Weights of a small GPT-style language model, trained from scratch on English Wikipedia: 14 layers, 455M tokens.
Each number is 128 + 24 x the weight over its row's rms, rounded and kept within 0 to 255. Layers, rows and columns count from 0. The size above them is the row's rms in percent of the matrix's.

# layer 5 MLP down (transposed), 1216x448, rms 0.0334, rows 564-598, columns 320-383
size [ 96  97  96 104 101  99 104 104 105 102  98 100  99 101  99  91 103 108 105 102 104 102 100 105  97  93 105  98 100  92  94  93  99  98  96]
[[121 147 121 119 128 162 101 125 120 130 155 110  71 134 148  94  83 111 130 168 153 125 116  89 157 133 123 151 138 183 118 123 150 146 123  80 155 109 160 124 132 103 120 154 103 161 145 122 127 173 140 152 135 128 157 120  90 128  84 179 145 119 111 144]
 [ 93 151 131 124 121 149 149 127 168 143 128 141  89 112 155 102 158  91 115 133 154 110  94 141  88 154 123 132  91 174 104 126 139 144 139 151 155 147 106 150 139 106 161  81 115 114 120 156 107 146 179 146 100 112 131  96 130 146 137 131 125 149 121 120]
 [158 142 131 159 116 170  96 126 145 124 123 126 170 137 155 118 133 150 123 160 156  81 161 119 129 116 105 116 129 154 120 121 148 130 166 136 130 153 135 126 113 140 138 107 127 114 154 147 149 154 119 117  95 202 137 142 100 145 152 128 137 145  78 129]
 [ 91 122 125 130 137 160 135 140 107 145 139 127 112 100 143 115 146 109 133  99 153 126 122 177 116 111 100 106  95 156 109 142 124 135 181  88 127 119 129 115 132 121 126  86 142 117 105  67  98 146 132 144 134 113 153 131 135 155 135 142 102 109  94 138]
 [115 103 140 114 163 109 117  97 119  89 146 129 117 132 128 107 126 139 141 141 160 138 132  95 107 120 100  88 148 125 146 155 132 139 112 137 141 128 143 115  96  96 170 121 123 125 147 122 122 154 119  47 163 121 130 113 140 106 139 157  79 125 152 112]
 [145  97  88 154 175 142 103 122 159 107 119 133 201 178 117 127 139 123 165 164 125 114 135  77 181 117 159 102 164 105 181 103 125 135 126 105 140 105 105  89 105 111 128 188 146 151 167 152 145 160 130 115 157 103  93 164 158 134 116 124 148 160 115  83]
 [128 145 155 155 129  88 111 127 142 110 112 169 102  84 127 131 102 173 143 131 167 122 112 133 114 115 162 114 105  98 120 116 141 112 139  93 161 139 183 126 122 135 123 134 190 140 129 128 148 134 152 162 121 130 146  95  98 123 149 158 122 181 104 132]
 [121 124 155 126 143 148 135 104  95 143 158 110 117 121 172 172 109  91 100 176 126 123 110 114 123 119 120 153 132 149 116 142 103 106 110 157 177 118 155 151 105 131 125 145 135 147 167 122 111  94  76  96 124 169 106 129 119 108 123  88 166  93 164 144]
 [145 114 133  77 130 119 134 113 123 142 110 124 119 109 137 129 119 110 156 181 107 134 125 136 152  73  92 154 118 150 115  89 158 154 116 112 130  94 160 149 142 131 109 102 108 107 115 131 152 116 109 129 133 109 133 114 130 140 140 130  82  98 151 171]
 [113 155 175 171  93 132 115 169 128 113 110 107  89 150 108 136 124 152  89 170 129  77 107  90 133 118 114  90  93 147 133 118 115  96 119  81  99 165 154 127 174 115 103 129 113 146  97 156  68 154 127 118 133 162 118  82 149 122 168 114 130 124 135 155]
 [143 118 112 165 110 117 136  67 139 173 120 112 132 120 143 143 136 142 140 143 145  90 192 131 146 133 105  82 152 152 139 117 133 130 170 110 127 138 135 105 130 124 126 122 153 168  95 157 140 101 111 186  87 124 124  77 157 124 106 128 132 147 135 142]
 [141 164  96 163 102 107 128  91 146 141 116 129 142 129 140  86 110 160 168 171 137  99 112 148 149 138 147 144  99 106 141 138 166  97 131 144  98 109 104 128 132 170 152 136 142 150  99 141 124 152 150 146 131 120 119 127 113 107 127 106 134 120  99 120]
 [125 115 141 139 132 119 115 144  91 139 130  87 142 101 115 142 171 118 112 112 132 114 144 136 120 118 128 124 113 146 120  86 143 157 120 121 158 156 110 152 162 170 110 125 110 111 126 139 133 135 110  96  77 125 142 107 120 110 197  68 110 150  98 145]
 [147 182 104 133 134 111 147 154 151  96 170 161 141 106 105 132 128 133 118 116 109  75 134 102 123 155 151 157 114 114 115 132 147 158  98 167 115 109  95 147 127 100 154 155 157 149 100 147  69 111 170 142 106 152 126 122 156 116 131 138 122 154 162 112]
 [187 122 113 131 173 129 158 110 111 154 184 130 145 134 122  91 149 143 135 118 121 156 130 159 102 120 119 110 154 125  89 127  98 148 110 138 142 154 125 150 152 144 100 105 146 161 135 136 123 126 113 154 124  89 124  92 158 114 106 137  92 164  99 138]
 [135 118 115 151 124 152 116 125 132 103 113 116 113 153  68 135 131  83 153  84 147 105  92 106 123 122 116 132 112 146 136 117 140 159 127 153  52 155  85 115 167 140 137  77  91 149  96 132 168 138 121 159 149 109 127 169 118 137 137 158 129 121 145 144]
 [141 141 136 175 144 134 134 130 124 155  98 148 146 155  98 144 123 101 102 134 110 143 102  76 167 149  92 106 126 112 137 151 150 123 146 111 164 117 113 133 137 142 112  98 169 131  86  91  99 122 151 157 177 120  90 118 107 103 130 112 131 182 119 113]
 [132 110  76 120  92 122  95 103 164 155 138 120 157 111 148 124 168 120 158 125 140 136 122 142 143 128 118  90 116  94 105 146 132 173 104 155 168 167 123 111 162 112 134 157  96 117 114 164 119 111  99 164 131 176 138 127 108 167 156 150 122 118  81  95]
 [145  91 127 102 179 161 117 123 139 113 142 184  84 154 106 137 135 151 152 110 127 135 112 103 129 111 139 101 143 157  96 144 155 147 157 127 141 110 104 113  81 122 152 141 117 120 140 173  88 118 152 103  95 119  91 154  73 104 144 130 149  87 147 145]
 [139 156 114 134 140 176 137 117 120  95 124  91 168 105 131 136  97 125 154 192  91 120 136  99 111 114 178 146 104 118 121 158 115 145 105 115 110 111 115 100 127 105 119 122 122 149  84 116 114  88 127 107 146 135 150 187 165 138 142  82 109 121 155 130]
 [142 170 145 164 119  77 103 140 118 135  96 188 114 109 110 185 117 105 106 138 143 133 145 126 109 170 130 156 102 139  74 105  92 145 104 139 101 155  91 169  87 109 158 146 171 160  99 120 189  99 117 128 157  79 159 109 155 100  81 140 113 116  96 138]
 [129 129 122 143 159 122 127 100 122 122 140 129  79 118 156 159 122 119 113 140 139 104 135 127  88 138 115 128 142 151  86 110  89 134  89 110 124 113 150 133 151 136  99 185 134 139  89 147 118 110 127 124  72 138 134 110 124 137 100 108 133 160 157 108]
 [ 86 150 125 165 147 108 125 133 106 197 130 125 126 136 196 106 115 128 144 129 139  98 118 149 125 108 114 162 149 118 142 116 108 179 140 148 130  99 157 107 134 118 130  74 171 146 137 132 172 107 109 120 118 121 147 144 121 141 186 128 110 128 102 100]
 [141 167 122 148 160 146 103 131 152 108 153 108 162 156 134 171 103 159 133 141 137 118 159 153  84  85 132  79 136 153 122  57  98 143 153 134 130 109 132 121 151  83 113 162  91 103 157 110  89 150 115 106 171  97 170  99 130 163  77 142 136 135 113 116]
 [113 129 151  86  86 129 108 126 130 140 103 121  91 136 154  88 147 108 124 120 142 127 120 121 123 124 137 126 146  99 110 108 137 113  98 124 123  92  92 113 156 136 106 139 111 111 107 118 136 147 107  89 127 107 139 108 120 142 122 110  94 133 119 149]
 [ 86  81 142 160  77  92 126 141 128 142 145 146 115 126 128 145 110 128  95 122 164 107 127  93 133 106 138 128 155 122 105 136 132 127 121 142 125  97 143 105 102 149 129 175  89 107 146 140 109 111 142 107 138 160 176 127 121 149 147 141 105 125 114 122]
 [119 160  86 161  93 101 166 135 143  95 135 128 126 112 180 108 114 111 126 155 144 137 103 129  98  61 135 172 140 146 142 125 103 107 131  81 135 141  93 144 130 137 115 156 104 129 126 157 155 144 150 116 102  98 166 107 123 137 131 112 154 140 114 104]
 [121  99 120  56 107 191 127 121 119 130 158 131  94 156 101 126 107 145  78 112  99 130 145 146 138 114 174 109 129 144 123 134 166 135 154 101 145 138 122 137 131  81 151  92 121 138 129 143 120 156 143  95  92 170 111 145 103 137 123 163 154  83 165  90]
 [123 132 141 128 102 134 113  99 166 165 147 156 140 114  97 102 102 134 133 118 129 141 133 144  93 123 154 120 188 112 148 144 168 156 138 102 163 124 150 148 169 131 138  90 126 117 160 122 121 120 124 129  75 138  96 140 151 121 142 125 118 126 123 132]
 [152 182 151 109 155 121  86 122 134 107 148 142 120 107 125 214 113 168 141 113 149  96 120 144 107 100  96 125 110 130 136 104 141 130 134 162  90 153 164 134 123  91 138 123 122 106 112 197 128  95  86  82 129 116 151 169 126 121 110 133 127 117  70 121]
 [139 117 147 122 138 137 119 113 131 140 122 118 118 127 126 131 146  96 120 141 146 115  88 122 139 125 125 134 104 142 167 125 128 151 115 159 171 109 117 168 110 144 126  91 176 140 132  93 134 150 154 152 119 140 112 119 181 133 131 153 158 101 146 145]
 [120 141 146 125  95  54 123 123 114 121 121 145 106 149 111  82 157 100 169 103 121 130 108 137 157 157 142 158 129 105 151 130 160 119 113 119 130 115 145 166 155 113 140 152 121 176 142 147 155  85 148 115 133 117 122 139 125  86 123 144  99 153 161 104]
 [ 91 111  98 168  94 104 118 168 113 142  91 156 128 139 121 130 158 113 120 114 120 138 159 103 107 144 151 155 143 144 119 121 148 115 109 118 138 121 120 115 158 136 160 160 122 119  95 148 118  72 108 142 158 124 134 156 129 155 157 138 132 100 142 110]
 [154 104 103 159 143 103 144  81 144 153 127 152 152 126 139 168 120 154 160 128 110 119 126 144 146 124 134  87  96 108  97 136 129 134 126 138 158 124 166 101 115  94 112 135 106 149 138 129  91 106 151 128 116 129 132 109 132 201  84 105 163 162  92 106]
 [129  89 123 129 121 100 150 135 110 126 144 121  92 133 113  86 133 118 114  97 113  83 161 148 128 119 118 142 149 151 120 162 140 126 113 107 109 129 144 112 136 144  91 131 153 109 130 134 131 150 103 120 103 177 138 143 127 172 118 170 134 135 110 124]]
# layer 5 MLP gate, 1216x448, rms 0.0339, rows 565-599, columns 320-383
size [ 93 107 114 114 102 101 100 100 105  98 106  99 104 100  94 104 104 107 101 110 107  97 100  98  97  95  97 110  91  89  98 100  98  97 106]
[[140 145  84 107 140 109 140 127 172 123 128 153 138 146 117 148 130 112 135 177  95 132 127 101 169 140 138 133  91  89 108 164  85 119 129 165 136 131 112 131 118 147 153 136 176 143 155 115 115 136 177 118 124 136 123 114 101 150 118 120 168 146 125 129]
 [171 119 128  87 127 154 148 130 128 157 127 136 151 162 142 142 133 121 127 107 200 116 156 139 109 145  97 134 158 128 145 177 177 112 109 142 130 143  99 141 163 149  99 120 141 116 116 125 125 103  97 144 107 149 136 123 107 168 105 134 125 142 107 118]
 [121 137 136  66 107 142 123  93 117 151 118 130 116 165 126 120 130 123 108 141 127  72 163 127 135 128 118  82 104 125 144  84  85  95 154 108 155 166 118 138 101 113 105 114 128 132 117 114 134  85  83 123 117 107 126 111 139 167  97 146  97  89 133 146]
 [138 129  84  89 129 116 131 143 119 152 109 151  77 122 104 158 160 122  94 152 106 134 143 129 104  94 142 151 148 145 119 105 129 130 137 115 141 123 117 156 102 150 154 104  98  61 121 138 125 130 100  98  97 110 108 127 135 149 115 143 107  97 108  89]
 [107 151 141 106 131 133 144 122 129 147 111  85 136 143 126 118 119 112 138 118 110 129 142 125 105  78 141 118 142 102 124 138 115 177 120 156 104 138 125 149 150 123 149  96 103  98 185  88 143 154 119 159 105 147 128  95 142 121 106 122 138 113 121 151]
 [159 130 137 109 101 111 100 128 128 177 160 112 106 160  93  93 145 131 108 176 162 146 162 120  99 134 132 136 140 134 135  93  69 112 106 158 118 179 136 129 151 140 145  74 146 141 176 168 132 114 134 140 125 127 113 116 112 125 105 139  93 135 166 160]
 [134  69 161  98 140 145 130 116  83 149  81 121 153 116 121 110 124 126 117 138 123 140 101 165 127 115 155  90 138 104 122 159 163 110 129 119 108 113 154 122 118 138 120 146 132 160 144 124  96 150 149 189 113 147 108 149 118 106 129 117 117 134 163 118]
 [150 153 166 121 125 134 168 178  97 107 161 149 141 128 110 152 114 120 147 145 114 141 101 137 174 145  99 136 122 143 128 150 154 117 107 137 160 127 124 136 152 178  96 128 105 128 138 139 133 136 137 145 142 135 113  98 111  87 125  84 101 168 157  98]
 [171 164 126 108 101 111 160 122 125 132 137  99 136 152 184 149 118 142 108 136 137 137 150  94 123 101 127 112 130 182 181 149 109 102 177 155 104 150 139 118 116 156  96 107 151 131 128 154 111 118  97  95 148 174 105 123 174 127 133 124 158 133 117 166]
 [ 73 183 100 128 123 131  89  81 133 142 133 127 139 140 152 137 104 141 150 133 123 106 171 171 129 131 128  95 138 133 113 124 130 134 118 103 125 138 117 163  93 149 131 115 146 127 131 124  70 114  90 120 161 134 112  96  88 111 161 144 103 158 105 128]
 [141 167  89 119 142 167 124 140 111 171 154 139 121 104 144 168 144  78  80 154  88  87 114 152 136  92  93 124 112 138 136 126 136 137 114 131 136 141 102 169 118  94  88 152 128 134 144 136 152 146 147  92 135  86 152 120 121 114 160 119 114 115 137 123]
 [135 132 120 141 110  82 113 138  93 127 116  88  66  86 157 147 147 142 207 129 140  71  88 155 106 116 131 119 169 125 111 184 106 106 150 132 160  96 112 145 142 130  79 109 133 137 112 158 102  90 163 167 125 121 178 135  80 157 169 114 105 134 135 148]
 [ 99 152 160  93  93 156 127 136 109  99 108 128  97  85  99 107 112 125 146 138 112  84  84 110 133 131 137  82 124 164 123 160  90 116 107 168 143 144 160 152 138 129 129 117 122 132  88 132 137 144 108 132 127 127 145 170 108 121 104 116 136 123 116 140]
 [150 167 104 122 112 105 151 113 137 144 131 113 122 168 131 185  93 134 196 127 107 126 185 122 126 118 144 115 139 123 123 134 116 119 125  76 109 132  92 123  88 127 133 138 174 108 152  89 153 133 149 114 129  84 129 143 106 136  91 141  98 137  99 138]
 [125 137 120  86  95 120 163 164 121 159 145 169  99 133 166 119 118 162 143 128 144 147 126 177 124 117 140 113 119 139 142 129  92 100  96  77  92 138 161  73 122 144 124 136 135 128 155 108 100 134 132  89 114 136 121 129 133 104 141 125 142 115 171 166]
 [134 134 165 105  85 108 119  90 124 133 135 130 124 126 110 120 135 124 169 141 153  97 139  84  84 165 101 133 101 136 106  93 102 121  97  97  65 155 117  88 144 162  94 122  97 163 149 125 123 111 152 162 114 122 101 166 129 155 139 135  90 162 131 126]
 [134 155 135 177 129 162 126 103 161  71 138 134 100  99 183  95 141 129 111 158 129  84 140 108 114 111 142 106 108 126  94 102  79 143 135 105 176 171 107 148  80 119 129 103 130 138 120 101 147 127 134  76  94 105  98 146 164 127 132 125 120 165 139 177]
 [125 137 110  56 138 129 152 170 131 134 142 107 122 113 129 168 130 143 165 125 142 122 123 115 145  70 150 138 155 147 103 143 147 120 121 153 125 122 162  91 134 130 154 176  96 105 130  86 139  97 118 169 112 146 125 135 154 138 128  98 152 130 114 109]
 [118 151 113 146 127 147 167 133 154 127 135 134 108 141 144 120 198 138 111 149 134 141 113 180  99  92  80 128 124  86 135 164 121 127 189 115 137 119 149 106 149 131 170 161 123 127 131 129  95 138 133  91 138 150 139 125 144 128 143 151 106 161 142 126]
 [128 151 145  96  89 185  91 163 129 127 120 119 102 113 104 125 117 145 147 109 141 136 131 135 109 117 109 116 129 111 111 170  94 160 132 148 169 145 119 115 134 103 136 125 109 152 133 106  99 121 133 117 132 126 106 105 110 209 100 130 117 115 142 138]
 [101  87 161 116 135 115 100 148 123 117 175 129 117 110 169 128 142 120  90 154 156 135 120 118 142 144  99  95 110  80 123 148 143 124 152 153 132 121 119 120 106 135 143 104 111 119 114 139 131 125 146 117  91 100 168 130 154 109 125 162 100 100 105 192]
 [149 137 122  60 146 123  98 141 142  97 133 131 126 121 128 102 180 125 117 135  75 109 111 130 103  80 136 113 151 113 114 107 170 136 123 150 111 138 147 125 110 124  78 128 106 124  79 118 176 101 144  97  99 145 153 147 138  89  91 126  90 109 118 124]
 [133 131 163 100 104 152 164 129 138 155 125 146  91 123 120 104 131 113 122 158 153 115 122 142 172 119 154 131 120 113 112 125 124 129 154  89 116 154  94 139 126  91 128 162 148 141 152 129 132 104 117 166 142 145 121 108 108 136 131 122 169 142 156 139]
 [130  88 166 133 121 154 122 131 128 130  93 116 150 128 154 100 151 131 119 141 123 125 122 122 139 170 143  95 135 127 147 148  88 113 105 142 128 107 111 133 140 105 147 114  84 178 123 106  93 139 106 147 143 140 130 142 120 134  94 112 125 108 121 100]
 [133 124 154 122 150 143 108 125 128 126 111 182  86 132  91 125 162 102 119 156 180 130 131 147 132 134 110 107 101 115 145 172 148  99 128 139 156 117 114 140 190 111 136 123 142 165 118  85 161 130 166 149  98 109 107 124 132 139 138 131 122 114 144 119]
 [132 111 142 101 159 152 146 111 144 131 146 146  85 132 133 129 160 124  99 128 137 150 126 142 131  94 108  74 106  86  88  97 129 122 144  88 119 135 134 119 139 114 155 156 125 124 111 120 124 154 111 134 148 133 113 118 103  99 119 108 130  98 109 177]
 [136 161  87 133 160 160  79 159 116  83 120 125  72 126 173 109 151 123 123 168 131 129 146 102  90 111  97 130 147 120 114  89 127 107 114 143 135 134 154 131  66 123 117 143 173 119 156  97 101 130 119 183 149 119 145 126  88 144 105 116 149  96 126 125]
 [120 137 127 119  81 123 124 136  98  95 135 126  83 127 121 121 118 130 107 153  86 138 110 141 208 101 137 133 154 136 114  71  94 118  87 138 121 130  97 137 119 121  98 144 127 146 113 135 111 118 140 121 111 129 130  99 123 114 115 106 129 137 100 120]
 [186 129 115 119 174  67 114 155  83 153  87  93 108 152 138  98 153 153 134 123 149  91 133 121 139 134 177 137 129 128 144  89 150 114 101 110 138 162 144  99 141 133 141 195 151 148 169 141 124 119 142 119 158  71 139  93 122 127 139 132 127 107 100 147]
 [ 95 128  96 172 150  48 119  77 187  89 176 137  89 112 131 168 162  85 139 122 111 114 168 131 122 109 131 131 167 124 130 145  50  99 106 110 111 101 163 116 132 136 127 189 137  89 119 115 126 115 120 117 143 122 147 147  79 113 140 152 135 105  76 118]
 [128  79 104 133 136 124 155 102 120 106 145 163 157 126 156 126  92 113 102 145 129 134 133 128  67 100 144  93  73 134 137 157 127 132 152 171 111 144  80  77 101 130 116 123 135 123  99 135 104 136 142 121 122 126 157 125 131 110 147 150 146  65 145 107]
 [ 90 167 104 149 162 116 165 111 115 141 128 141 158 122 134 125 134 167  99 121 148 107  90 173 181 144 126 108 106 121 115  96 122 143 141 113 147  99 158 119 107 135 124 108  90 151 134 123 107  96 104  96 111 185  72 161  72 115 142 135 103 113 119 146]
 [117 137  86 133 145  92 146 158 112 146 149 130 139 145 104 120 103  90 120 106  92 122 133  80 153 128 122 133  78 134 121  79 152 146 122 147 147 101 122 117 130 114 117 128 114 110 151 157  79 125 140  53 132 138  86 123 130 114 146 158 149 119 120 115]
 [135 121 123 144 108 132 123 140 115  95 147  80 147 130 120 156 130 124 113 177 105 125 145  97 150 110  95  96 124 145 135  47 104 116 129  82 122  90 128 110 115 148 122 174 187 139 124 143 158 135 136 123 129 124 137 139 138 129 101 110 126 120 115 147]
 [103 136 109 100 147 161 191 145  77 113  99 107  95 179 131 143 118 127 142 133 123 139  97 109 122 162 120  98  92 124 152 162 115 132 157 174 114 165 147 172  85 149 135 140 133  87 138 161  69 125 118 110 121 110 147 149 159 129 136 138 136 132 138 136]]
# layer 5 MLP up, 1216x448, rms 0.0328, rows 565-599, columns 320-383
size [ 93 105 119 107 101 100 107 107 102 100 105 101  99 108  85  99 103 114  98 111 111  99 102 101 101 102  94 114  98  90  96  96  99  99 102]
[[126 139 118 145 143 168 123 121 120 119  87 115 131 123 120  86 157  95 107 105 152 153 135 142  72  97 151 171 124 110 147 153 145 119 191 109 111 104 126  95 158 144 147 142 168 122 162 153 114 103 135 135 126  90 127  94 127 159 139 123 176 118 161  93]
 [160 191 133 108 120 101 143 144 116  91 144  91 114 130 104 177 146 119 172 107 129  96 145  82 149 115 113 139 172 166 118 129 101 110  76  96 144 160 124 132 106 125 132 105 138 107 161 129 152 113 166 146 119 148 145 115 186 108 125  86 138 108 120 127]
 [100 153 120  94 125 120 114 116 144 134 133 114 138 165 138 127 204 163 103  89 154 147 144 127 100 101  93 100 131 142 138 155 137 151 124 145  87 128  88 118 134 128 103 132  96 110 102 101 127 162 134 126 126 128 147 118 147 162  89 167 123 103 126 170]
 [ 88 102 134 107 142 133 107  93 121 165 101 136 164 135 144 140 121 154 117 117 149 125 110  93 137 160 140 112 122 172 124 144 104 113 134  92 143 106 129 117 143 125 124 133 101 127 111 127 115 150  79 103 129 184 123 153 148 119 119 107 138 154 165 124]
 [184 132 163 161 127 124 132 147 141 142 112 149 131 144 155 148 125 132  76 114 118 163 136 117 174 165 141  69 106 135 144 102 111 143 186 113  76  96 129 140 128 137 155 127 155  82 145 124 149 103 140 111 131 123 109 135  99 107 105 102 159 145 125 126]
 [158 156 120 155 112 113 185  93 139 123 140 121 109 109 148 174 137 106 140 111 122  88 106 152 136 108 161 182 143 120 169 110 156 170 125 100 155 157 153 131 137 133 117 117  88 141 130 130 128 127 122 109 185 150 121 131 132 154 170 141 117 158 126 127]
 [137 183 179 152 126 105 120 112 141  91 153 167  62 105 155 128 162 109  94 119 141 144  93 130 124 127 157 131 112 126 136  96 104 110 136 182  95 142 118 164 157 138 143 120 127  85 133 124  92 102 117  61 109 158 138 146 125 127 146 116 138  98 122 106]
 [105 141 141 152 125 144  92 145 111 143 132 107 105 104 140 138 118 112 141 121 102 124 129 106 142 157 143 138 131 112 158 130 107 143 102 126 163 115 120 116 143 126 152 117 153 122  69 144 117 150 127 153 133 135 144 124 112 119 128 110 124 131 122 119]
 [100 106 128 135 109 110 162 192 144 115 138 125 140 148 100  90 138 141 141 143 151  79 116 111 161  94 110 171 121 170 107 120 125 133 164  84  63 128 134 146 145 169 130 137  98 149 171 123 135 119 121 123 133  83 132 115 145 145 128 183 115 119 132 130]
 [ 75 150 153 154 110 138 155 122 154 134 123 146 138  99 128 151 156 142 141 142 138 122 132 110 126 163 119 144 121 111 163  91 111 104 133 134 129 127 156 147 100 114 110 142 127 142 131  91 133 159  85 153 134 109 157  83 142 138 156 100 123 133 131 110]
 [165 130 144 107 118 162 165 114  85 181  83 111 110 114 164 164 116 106 133 110 112 146 102 124 137 108 148 158 142 148 147 139 124 142 172 155 135 127 131 134 111 148 114 146 122 103 137 134 112 159  93 109  91 116 134  65 153 139 134 112 122 120 134  90]
 [126 126 141 135 132 111 132 149 143 143 156 134 113 106 120 125 104 111  96  94 115 109 143 139 113 103 195 143 127  79 128 105 107 126 104 125  76  98 105 150 166 149  98 146 114 125 123 108 109 139 133 125 169 102 100 122 110 141 157 137 112 132 146 133]
 [159 136 127  78 113 111 124 129 135 166 130 106 141 106 150 127 136 145 125 156 108 104  88 117 134 160 115 112 148  71 134 105 115 112 127 100 143 135 101 145 105 143 109 129 111  88 123 119  93  97 145 135 102 121  86 110 124 130 127 157 111 114 126 132]
 [155 154 166 146 124 102 130 140 146 130 140 142 116 152 122 147 112 163 166 130 151 144 136 116 151 133 113 132 115 121 123  58 120 128 141 127 112 146 135  81 108 102 102  98 147 137 150 148 177 138 141 102 162 167 154 132 109 156 117  88 149 148 134  95]
 [147 100 108 129 107 128 175 134 135 115 131 164 139 142  90 155 117 139 158 117 150 161 137 133 124 131 113 120  59 141 156 141 121 144  94 153 137 129 141 143 162 109 149 114  83 169 135 102 136 136 108 170 153 106 125 181 170 109 137 153 102 110 173 104]
 [158 132 159 162 115 152 123 124 133 134 117 108 116 130 131 106 108 110 102 117 124 141 110 111 148 175 118 113 126 125  86 101 107 130 112 151 101 149  91 153 120 150 105 151 123  96 121 118  84 153 138 158 145 106 131  87 101 131 140 133 130 149 101 157]
 [107 125 184 108 109  77 116 121 142 113  87 132 141 126 154 100 116 151 119 112 159 134 122  87 110 108  97  86 122 130  62 133 177 136 129 109 123 172 122 166 122 145 135 138 133 126  90 112 111 151  97 112 163 119 107  94 145 135 149 157  99 149 128 148]
 [130 118  87 102 139 119 117 104 104 125 119 129 110 112 152 156  92 117 130 142 108 163 133 142 121 120  97 106 102  98 135 107 187  93 108 130  96 140 128  86 141 176 125 121 132 104 133 132 128 129 154 177 164  94 158 134 106  93  99 161 134 135 145 132]
 [ 85 115 132 173 137 145 112 136 123  93 135 125 159  98 108 143 160 125 158 115 139 115 125 143 115 143 118 101 124  85 133 127 132 127 140 178 129  88  96 108 112 149 134 118 181 176 132  98 132 118 111 115  95 140 107  94 119 145 113 143  82 139 159 137]
 [ 76 136 158 168 151 105  96 116 131 116 151 139  85 141  67 155  78 178 151  92 130 149 117 134  94 169 142 139 124 137 102 116 147 136  97 119 132 121  81 118  97 101 153 126 113 159 123 187 136 132 154  99 120  75 182 118 114 135 136 150 136 121 109 108]
 [116 134 130 138 121 164 134 118 147 125 117 131  99 106 123 149 136 130 100 103 124 128 125 130 158 131 172 153 150 150  82  59 155 129 115  99 130 109 152 126 158  82 104 182 140 155 169 129 163 121 115 132 109 179 135  92 166 173 179 115 146 204 159 149]
 [124 177 116 126 134 120 179 144 110 159 113 102 129 161 152  86 140 113 124 133 171 100 128 124 158 164  86 200 159 122 168 130 127  97 124  84 118 119 141  85 133 148 141 145 116 110  97 140 122 113 163 171 128 125 105 146 124 127 157 124 183 153 113 104]
 [131 126 128 162  97  98 131 138 107 138 148 137 130 152 121 141 126 146 140 132 142 142 152 148 116 103 134 109  94 144 125 125 126 130 162 126 108 124 159  98  94  99  97 120 139 137 161 104 134  91 133 105 148 153 136 161 142 114 142 155 160 131  86 105]
 [117 132 151 152 114 149 110 127 154 140  94 137 115 159 127 166 168  85 144 138 120 145 131  86 175 168  95 150 169 134 119 109 102 149 150  81 145 143 122 115  96 156 109  48 101 121 112 122 152  56 114 162 107 139 130 126 159 120 165 114 137 126  98 138]
 [146  98 132 123 161 179  95 149  84 100  93 128 125  96 141 139 125 141  86 145 109 160 101 131 137 109 133 126 149  66 135 152 162 106 112 157 136 105 147 160 116 104 114 128  98  92  95 148 159 158 131 132 124 101 143 168 174 134 145 113 133  74 132  97]
 [ 95  99 115 139 155 147 144 154 121 115 143 118 115 133 153 153 141 125 149 154 104 122 132 197 124 159  99 120 127 119  69 127 156 139 133 127 131 144  87 167 128 129 110  94 126 156 113 119 125  93 158  75 160 116 166 118 153 132 124 125 148 130  76  76]
 [182 112 111  87 128  96 138 138 132 133 124 143 102 127 134 125 166 117 126 123 148 156 131 182 138 124 133 148 138 106 174  86 140 138 133 105 125 128 125 111 108 127 120 108  84 159 101 135 146 110 177 140 132 116 155 125 130 113 164 119 138 116 144 183]
 [181 150 166 109 117 128 124 115 140 137 150 138 136 142 128 118 164 130 119 106  77 151 155 133  95 151 166 133 140 130 145 119  89 131 131 155 106  98 134 104 161 145 131 173 122 130 117 150  66  77 119 185 157 118 115  96 123 137 144 138 180 133 126 101]
 [191 165 105 121 139 135 158 103 127 117 137 139 115  94 110 143 147 159 135 124 149  79 156 134 151  97 108  98 111 119 128  99 130 128 140 139 104 129 141 123 152  91  96 100 166 107 111 151 128  88 130 122 133 152 153 161 136 126 154 110 187 124 121 112]
 [ 99  90 144 136 159 150 113 145 139 115 100 127 120  65 160 145  38 112 152 124 119 171 111  87 120 128 138 133 146 110  82 134 139 120 108  97 125 123 137 115 116 118 135  91 161 148 136 115 133 102 135 121 125 118 134 139 124 124 159 140 137 150 105 153]
 [136 129  96 155 160  82 153 134 135 156 135 112 132 126 145 146 145 138 131 120 113  98 134 169 158 146 133 145 103 121 113 141 129 119 122 168 115 150  97 196  83 162 182 150 152  92 158 111  94 146 125 144 152 132 108 146 116 104  88  77 164 122 115  81]
 [130 147 128 145 111 109 127  82  59 141 128 137 108 138 131 134  87  86 122  84 159  86 156 147 126 170 122 178 127 147 136 143 153 109 120 112 117 190 140 138  98  90 119 146 145 107 166 119 110 142 161 117 123 117 126 156 160  97 108 147 107 102 124  98]
 [126 142 122  91 111  86 142 125 103 114 158  87 120 134  96 127 136 140 121 154 165 101 146 169 164 122 164 129 112  86 175 136 118 110 138 105 141  78 147 158 108 139 131 113  90 115 103 119 115 127 131  78 109 163 109 152  91 132 155  95  77 124  96 142]
 [103 120 147 129 123 113 129 142 137  76 111 111  93 151 138 127 121 117 144 165  95 115 127 133 148 137 163 117 133 133 157 112 148 110 140 126 103 179  93 156 126 138 119  90 158 108 110  94 114 111 113 129 139  99 143 104 162 113 115 132 100 153 120 135]
 [119 162 102  74 158 124 130 121 129 108  93 147 141 161 158 151 132 135 125 174 128 106 109 161 122 123  81  87  70 115 165 119 113 107 140 113 132 148 174 105 170 123 120 114 134 133 131 122 106 100  91 108 149 115 104 166 153 119 157 176 128 112 149 114]]